Part of a small language model's weights.
Architecture: RMSNorm before each block, rotary positions, untied embeddings, normalized queries and keys.
Each number is 500 + 25 x the weight over its row's rms, rounded and kept within 0 to 999. Layers, rows and columns count from 0. Numbers have three digits each. The size before them is the row's rms in percent of the matrix's.

# layer 15 MLP up, 768x256, rms 0.0909, rows 550-562, columns 0-255
104:498553469482481511478498496441457515496516500541479495507493513541474553505489524536480450505489513529487527484544525539499529498471467508538501521495530485497532536465476511482457477483501502533498488526500515485489517522480520467479537449469482523502493514528471497555491492503495501481431524478479466476454525460472519513502475488497495479520488510487496505493455506462486498508479543478534493490495501504490454523489516495520492495492520489493486484510502523542526524473530474394494484483510495521526490473491535541497481511532501478482487476472492516521516486541517453523508461434456483464549479520514487491513478461507441487493478521492538459486493499497477476509489521487534494478495496476503505503479487515492514525493479510491509545493521556519533484495467526
098:504526513528525506468495504511501524530516486451474498508476518487472497500471508472501479509509502524485516495500473502424463555527498490461480506527430499522532478504498450470528499484555535512464448504498514515495494511505487496506469528500472496462506498487488507523543503522515541533527441497524503510488526494516518519507490504535514494449469483520479502536472487483536540521483518463513500486477498498489509492539467515494476437522511490469505518500517525532513507487451491498497556533537529456519541474486533486506488514526485488488475542460514520493504511532499512449443515473526461502556487537487461493499486483510507494541476509455508496499496547530474519515497496504496486461551503455473503506516534464513472502494508490505506522527530488503548470470472528
101:510491496528476559525494496495519495514473527501515500516492493512525499508465520456484496482496497519514521464489501461521526501470501459529511502518544572523520462520501520525511512501518471480494513466507525488519519508575520489469442530510520511531494475477504472474536509487501488509552462497527494497517474522506477480509566458481516500488498492511496500510541473502463455489481517482511536496522503537497536492518515485491494490508446515500479547521528507492480482451518533482512541534485485470489498538525494482505527563545509492508525547486439456539480456521447545515522511476492493503497512465455459495539534484493458486500479475477513549513481487451495487497503507474545511537488455503509498512474490521525475515506542492510488480457518497499509502490488504
101:511489471502464520485462535504490499475489506513510531512486529488481530496523502493480514529530479481494494514531519472486496411514566528572513525512495489506529470503480513484493503498497515532495484464513542519487502483511506507546491476461515531489476503515469552504444490507443471499484494505498528546470485503516533487505521478451494533509524484466475474437506534429540493516509482510524501492533532507507492518499485518463480483493467510561468528480485558531492508530514501530482439527498516497458544478467487498477487510443492500528501557497496511479486453495514527526486518508484485469519506521503537511524494509477503490534473494436488491509509468502514483504515483463538492517508480522514515490485507500479506454512454501481470528495507482536498497496517516
106:472530484502500514506497503440525488464515484521474519455516469458503514495489490503505490474492522530473513508486508502506477457493531478461502516485482453481499527539530489484552512471474545456493464524508478493509521451479506512554493451483534523488503485491464500539488540488502516456537494486533466499484502492481484504485542503477515518452516505469480483488498501515497493512500509541499517494498455471475476494557453495539513530507459509492481497505511454480496506548480516501509518485476514513503482503515522466524502456530538523493520529466448522466488466462492506498501469500496507485526508501484516462498518475453485526535490467482531517502536497480515500485501463496438508507490492492470496493519471492450491510475513404495556465480455461508485452521504503
100:527542457501567515528516561529507511502507516534525479487506444516517476484536519509511464499465463508482478472514494488489484498510448479469483495529499482527502506546504504480506481482465515490545456502476557530503531463515474526517454487471499490491514482455476489512527493533473498483479502516501542491541461502452502491487528496460557522512486490523517504511506523546475474513523536503554485501460466498480501550531518547496483513500535547494506501509523511513519530474502508500481503507492501472523489485539462478505495492511505474518497545497478488528529506509495451509488464463525469519525480442545499454481464491457490494495490511509552490540509512511491525496481503538470479511512490558470534531509479523482485473507511514524522499491491461497508525455516505
096:517528501492548512543451505508505534458521448520521513518493466480509534520475503495483500506494488485500509465529504470481511561478513518477511506491490512529486526518497491490490507523507518505528543473490533507515517495443488447495517506474453533522526526491487508493518518527507517442501476495545448504482480496509511488516510515463510515515523507507546521507503494475513543495504517512515518535528435508508488512526503512468443524526471503543524457508505521449520525523476508467491488550525483535509498454521511482463492531491501495479510480483471536467511494509462467531502458527501455462469493513528457491489505494470513526532568505466505502528513501505547548526489496499502499512462478529467495483517548515511475499498516526528455447481516477505510527463514552
106:485476529482494460455501508514517516497531493475534496507465502516505469482474521538490480507453500473480445494531517515497505495500462500473500476514504503493495537511502512490489492511508503487504504537483508527461512505486486450520509517467530478491510511526504525506509512449510511507476478490542486488518492479492562483513490520511497519563510478531498484493465520519501495452455530501501466539531429499512472538517534534481478475504543523490515470433513503499464521492508476494514504499509549482508518489446476519489465488482462474494502464527479476483535515500469461540464504453481481490496488495487471527525498472509549490511462508521482497534493513461539543549512485524455560460526490456458529519478538451528483482488458509547503505519517477491497511485532507
098:520475518507474463507494538511535510488526486519468452452479496546498487559508513524521438528486498511426481524498493476495475477504516462484494504486474512542520502470536482485461474459449495499516498489519510490452472512496514501492459505495475519482477510502492456465476517520515518517446493507482527490457452524471447516529497525526514512512532511489492552494509502540493487538489513484536492494505520491490499505514480490494498511483458488517515511532521507500479486544490506504488533474508561488510453511540503529493495473479512480528470460517457469519483515487496518493551448476511478480538470558529504512449525471458481459468515455519504485522459483538486498509494544501464474516486463489483497477500473484490510501495470507523542506497535514476510497527473494
104:531523516514527481506530507483461500467512497456478498505482477476538531539464509477549507531454483471493511534492507452533483539517501503513475490457507498516477484480471488492489468443511486482478494459506532477488496524485507479496471506547473452503544494519516501507446533549525516499523480530496533497483498472524542479492519500492460537476508468560472474465520491516468517494541470464501502508502491466485464518497493488513509523524526507492481521482494508531511503501511505515477501481528553501502507533461552484480509493504507502498493478556538462460527516541477527523518533529502472445503512513552475494518503475446538490551443448519515500511472496488532520516492494512523500517509481510515490446464500504472529456524517471480518506514495468478492503509475523
097:450519476509515534452469507514513472493514521447510512497509494512452506506471516454453485535485485492511487514499497472474491536513522502494460498497495512513522533541470493499459557479500484482536502516507499468561486545498505513524504507492515507490469462556528462533522513543496473486448515477473538563506531473474487425469516504527502533512482468491468441472501505524538532491496474494509485507532468465528484477500510491441498474492528479556503516536485530470476542491504471548464495527526481488520500495504493499509501542530505497527498473488505496485513489475499522455507506495494517524497461499495511492482544465465507471513536525495490523528481527473512503521521495465526519490476499509516493470458496482515517511483471469469539495553524517508470475502504507
101:505541502465476507509498552528488513464472492512512477505468495551484507560491512505515500480476508504480485521509544488513555452563482519492477491560515499489493517498481471542557501468508474480501538548517490497506478538505519507483513485510501510461484524526497508536502457475481457487478514510493507518454568519502475529487488488518479522465513491502501580533488489522448487499473525497496503495502521554499457488503519475482510469502516502502496500460519520511535529474494477496491516506459501488479482516501514524504485482505534469513469526506455507510494494456534486534462517491501473526552489461475509521504510499493560502463463457466511507492446538491478486500510522492503532468476484477489548496525493514470509472481500477462513490517492493504462501541504564
098:517517464501537517525496472501478481540509507506496524438497490533541522495511516474484521484522470503519485479511527496495448515499518513460482521504489454499505473517495479506496524526478489520488496496508541517487504491517520521539496494524501481508495513458475490502574533517478539463467486519507453537507520483546481529498521541471523515521463501456540517478476519498479520563507479540527491485542518504517453508460485503494459481503472515465475515487483511460551529482542551528512490516473501508449482459489481497477492470522492542496533486439503496516479464493466524479533492510529528472479517489515502538549467501526518510530506484501480452460490522511491488551531451473479500479472488480493496489474500495484505458501502490470509505486501556464529474469503472
# layer 15 MLP down (transposed), 768x256, rms 0.0956, rows 550-562, columns 0-255
101:478541509451489499503531463480515438459493492516544522525535508495531515511483488490474465487488488505479559482491484482437526478535464488500503514498505479521513505478453534531493533484530486539539543456561471518492493522518526464482504493465531538508451491562515508504493460492468490476493482523527476492497504493512529504500504509465512524487494513496480492537525516478489496527473513536548538481543520545518516507518498496539486500529487481517531548504475465526507518505506479486522505557475481524546488507533521492523498495465532495472546520539528474510540534499531506519536491491523489498525504463465492539509462503467479544484525517544492446469522477496522490504505501526507528493493468529457516545505496505506511521476516489491494534508502485518490471499484525
096:496464524506521488519516509532483532535493435499488501489475451459486505476497516541505514548484528525477486486460487495483539485489477504480486501498521479514465518515486488466524510510438494518500507505470514473535480502551509490486475521524525520498433499471499473497446532465492484516527518457494490537533530454475493483540488509531518506491452487490534496483531509460536498526463530456512503467507511513520477507502499505506487502526495516486529488497479442521516488485504508509524485490515502507530500483470494522532460478532475489525489526504514496505494499474489473436493467475481478499528510508500483476468521477499451557518458524549499546509490524542521469522520489528515534516464478483495471480458532556449487509477517486488450552536461491505487477494484488
096:535480546546526488506493480499510477434508497522472527496452530536507500478474474520469494499496505486499474472522519475487510541525501525520482477470487505486491526474477481509490476477482507455489514499506516470532522484514502489482535556502551453472511481539535498503494480500526488514481515484521519463493507554452538545513520493469541468479515536479507494493479518511486469509487513488508471524505473491572484518502446507523526495459479492514481512482501505533482489531516501510498474522521485524480483517488518500468496456459491525499498528480496496500514515557507478518453517498432482535556513527488524479453494546485478510498472489556546508491486525511506526481534485536490523481508480487500514491489473455525509515470509494463478494438466465466541525485533500
104:445527521535541522496493478490508485502517497472470486504505427497492524483479485488500536479496478548459517494475504513526473530488485515496465456495508545485460523494495528474522485532525506513482466453477498493467490480487516490505456487485515503515499457510484482504514538486532492477510517453510488465506468467531488503505473484470551528484483492514516508512507489495512561487454503459491499460498494543517504489538536507493535481472465491488490483528511509496497562452436530485510514490518507488504502517454537500442464511534505494487514525518529525551514522520539504471479502509516537513516502509476473496506470546445518537478488521507495494493512524475482463493466548469494482479489476475482495500537483560530477520537513502478431490510457502502524487495491486
105:533481489546511480516488474498519494556517496526413550523492494479540539559520454481524503503525502503487495484479531462440502451508487491523529523493536479510489484534506522478459495517507507473518510517477516486511486553498518497491500508523492495498533471504505530510534518513486520506512488499491523548478506508488444523473475534468490516483513523497494509490499520449501487470559491469496464494486503458529504495488461540491500503485539515453484506462488484502480508502516497516495548545484523504496477576523523520483475566490515532468498503515527512513537507464469543498523515482509455473512514501526490500483502521514507509511472486492504505575476475473469502460472475541494518524510506489516516505488511496470503508562485488509545475448532498500491482523493515
098:485427577502524487502480501487450460523476477456503483424561516496548496483504463500487469580540533488455512521517509486517468458489478497512513526468493494516508521529500500478504508503518531519479513477479505454480539507513533469501481508454481531471514499553524499492461528500533489520475513498518546530533511510464485500508517455493471509475466459470495506525462508501484444489465464473515491478467498504481488493473472504502421514510517476503465520518488504475528518493516505496490477504521463509484485527502482504490492535500514452467487481523513480476499529498526460502498499517457501529516481508512511488540486504508493517501522510512515462505527440492492495498497499505488494513486448498528498493484473485471553482520475495528510499533466487487496466484501497
099:507503488494505497482554505515499483472496516505471491524486510584494484486521434518473494499482512516492463456496500474506518504486491491509464506532521461544507523505482531512507509528512482486505475529546501511486521489527477512500492491515507483500447496513514486535452477503506486500501478501461503515466488514515502481510470498511472453484510446489498519466477532509520489506500483498474506508523493478491539494505486503503537429490515486526532519418496540502515522445459506524473452499515487485492491526495492515506511499500515491463501502475490465531480511505552542486484496474531480526495474521507528559468492505598499502484449480553492484521503489488443454488497509485567485518529516483488508526473524488500513535456507512514521536478472498465494505475470455
114:466513497456494465508494516493490480488460528533503520480444560511504466493519487488516520525495551467474523506482510463462488540457516465460505511532465483505457511518536542482513508532511505509511494497488470529500550445498556482490467490504470536499479472501494517520495493499532444553521451515428518503509476494506477537542536475501469501456445520524496451494502522515486488485508478534518477496478486483537482513487495506481443516497473478503524501507472504520526476521512510504527512535503539501499471525476518502460494476515466503486506504478517502532476546449516481537505528467474480507524508486449477501493530534492494502514520475543493506499477498495516494455528495509515537487522489503512522494502526513545550504482487500492507540471480473486498441527494507
101:509498514439485519482504469456519492508481511532501548520529498457475518461491516487494495492492490502509493474486487526545460554493471504510484509476501502509505510516483529498489597469496499495500540495551469490522497496499479500485529477524501525540516549495487516486537443479512509506538511462527513502545492468458502474516485525485519515541470512504480442465501507527510532485500522496497483472496448504498491521476465497495529496513492483537532527498510537459568531515494503501508489511503477516459514470518508461528545496487521552454515534445552504473474477498487509479503519510515504499473517531509466547518496485551505470537511514520487513481527514487521521506461490532491518446490487524531508540510516522499486459516460506499525489524482535472515470488524486
102:502515530480500494490515502467508557482439492501473487467444464528496490455467503529508481491517550495534481505466531447497474432453508494523485536482517516513520546510545493484501453493466533499445493501532480485486517523507490520505483503496514464530510516531489469505492484470479516496499496499505498488464511481521531487537497510450489453531505483523510479521448496499499491501467491533518540498521479490470529504481443454469541510519474482508510485495473549478542511559477505472509480490490524512533533476496507480544518505490508479514492496482541493528503519498506546491476480448474497498517486531461497472549499528503507510517475533482478496505503506545501470513548494439534515494467491490497535461539504468493496498531495502525508493534486489466477490500537491
097:494500508529529522487501432469456539490514498547535486519505497516481520531500470520515481507512499474544527519474506520504511462490490524492519485499478519493485503463486528506516459456507525529482458507517481510450494481519487543511531491475468501511555522465524500529492486518504485480531533532485421506453506547518501499485497478462540544488495479477500512528462519480517476497469498490517512500471509489478491543537495511549483510502493469491491489529508542491500446516451537460506512496489520520496472546500498450528503480497534435518485531504486531509503497504454506490471501470518484475496552495535488463495525512520457520511441515489547479492536515503519496469500513501501489528505467531493499498519466472474466519502500472555498516487515533469516524503443499
093:498486489480508541525511536524521534498519475476502500477514489467491509499509512487506493520498503462497517516505479534470457529482473506508502528516494524498510480492501517508494514473495503543537526513478473464502448481529494512480558533544511503463475459562539533526506515511519512533468511468490488492497493492480487486489489474480485485484526533543460484452504506465529483508512524480502505519510487503517558473486505446546471527522468527502520502497452506497479510459557472499493462535482486469466468451513521458526538466478487480525480484553450496514480484495536477530528466523495519477518514533467536511505454487502501492506551510516495489495475480502456507458495542464511482463504532429532478500505503493485510484546526496496496546532502479523490519505456530
093:515491487481496470539535491542519495485488510502515520533495523477501504485489505508491501505480495468522475482529494509483513542554465476564489490518475530521496506474463492506486430524484534517513480453441525500525486508475451480430512526474489507488521515480508509497490511501484523536488493491532478487465491484442516486474475515516496505529508526525521462469513475494530478438473489485492497532481533502468491477466495528515509561498466468516477518499515497504476515477497470486511516481533497503506524506513543520508495490472543461534486502504508494533511496529505472550482495519481496532467487476513540464475518555525470475516540539484508488541458545491509505515474486512489535522539457485570474505488472496490495512455470472461523523493528471512455492488485474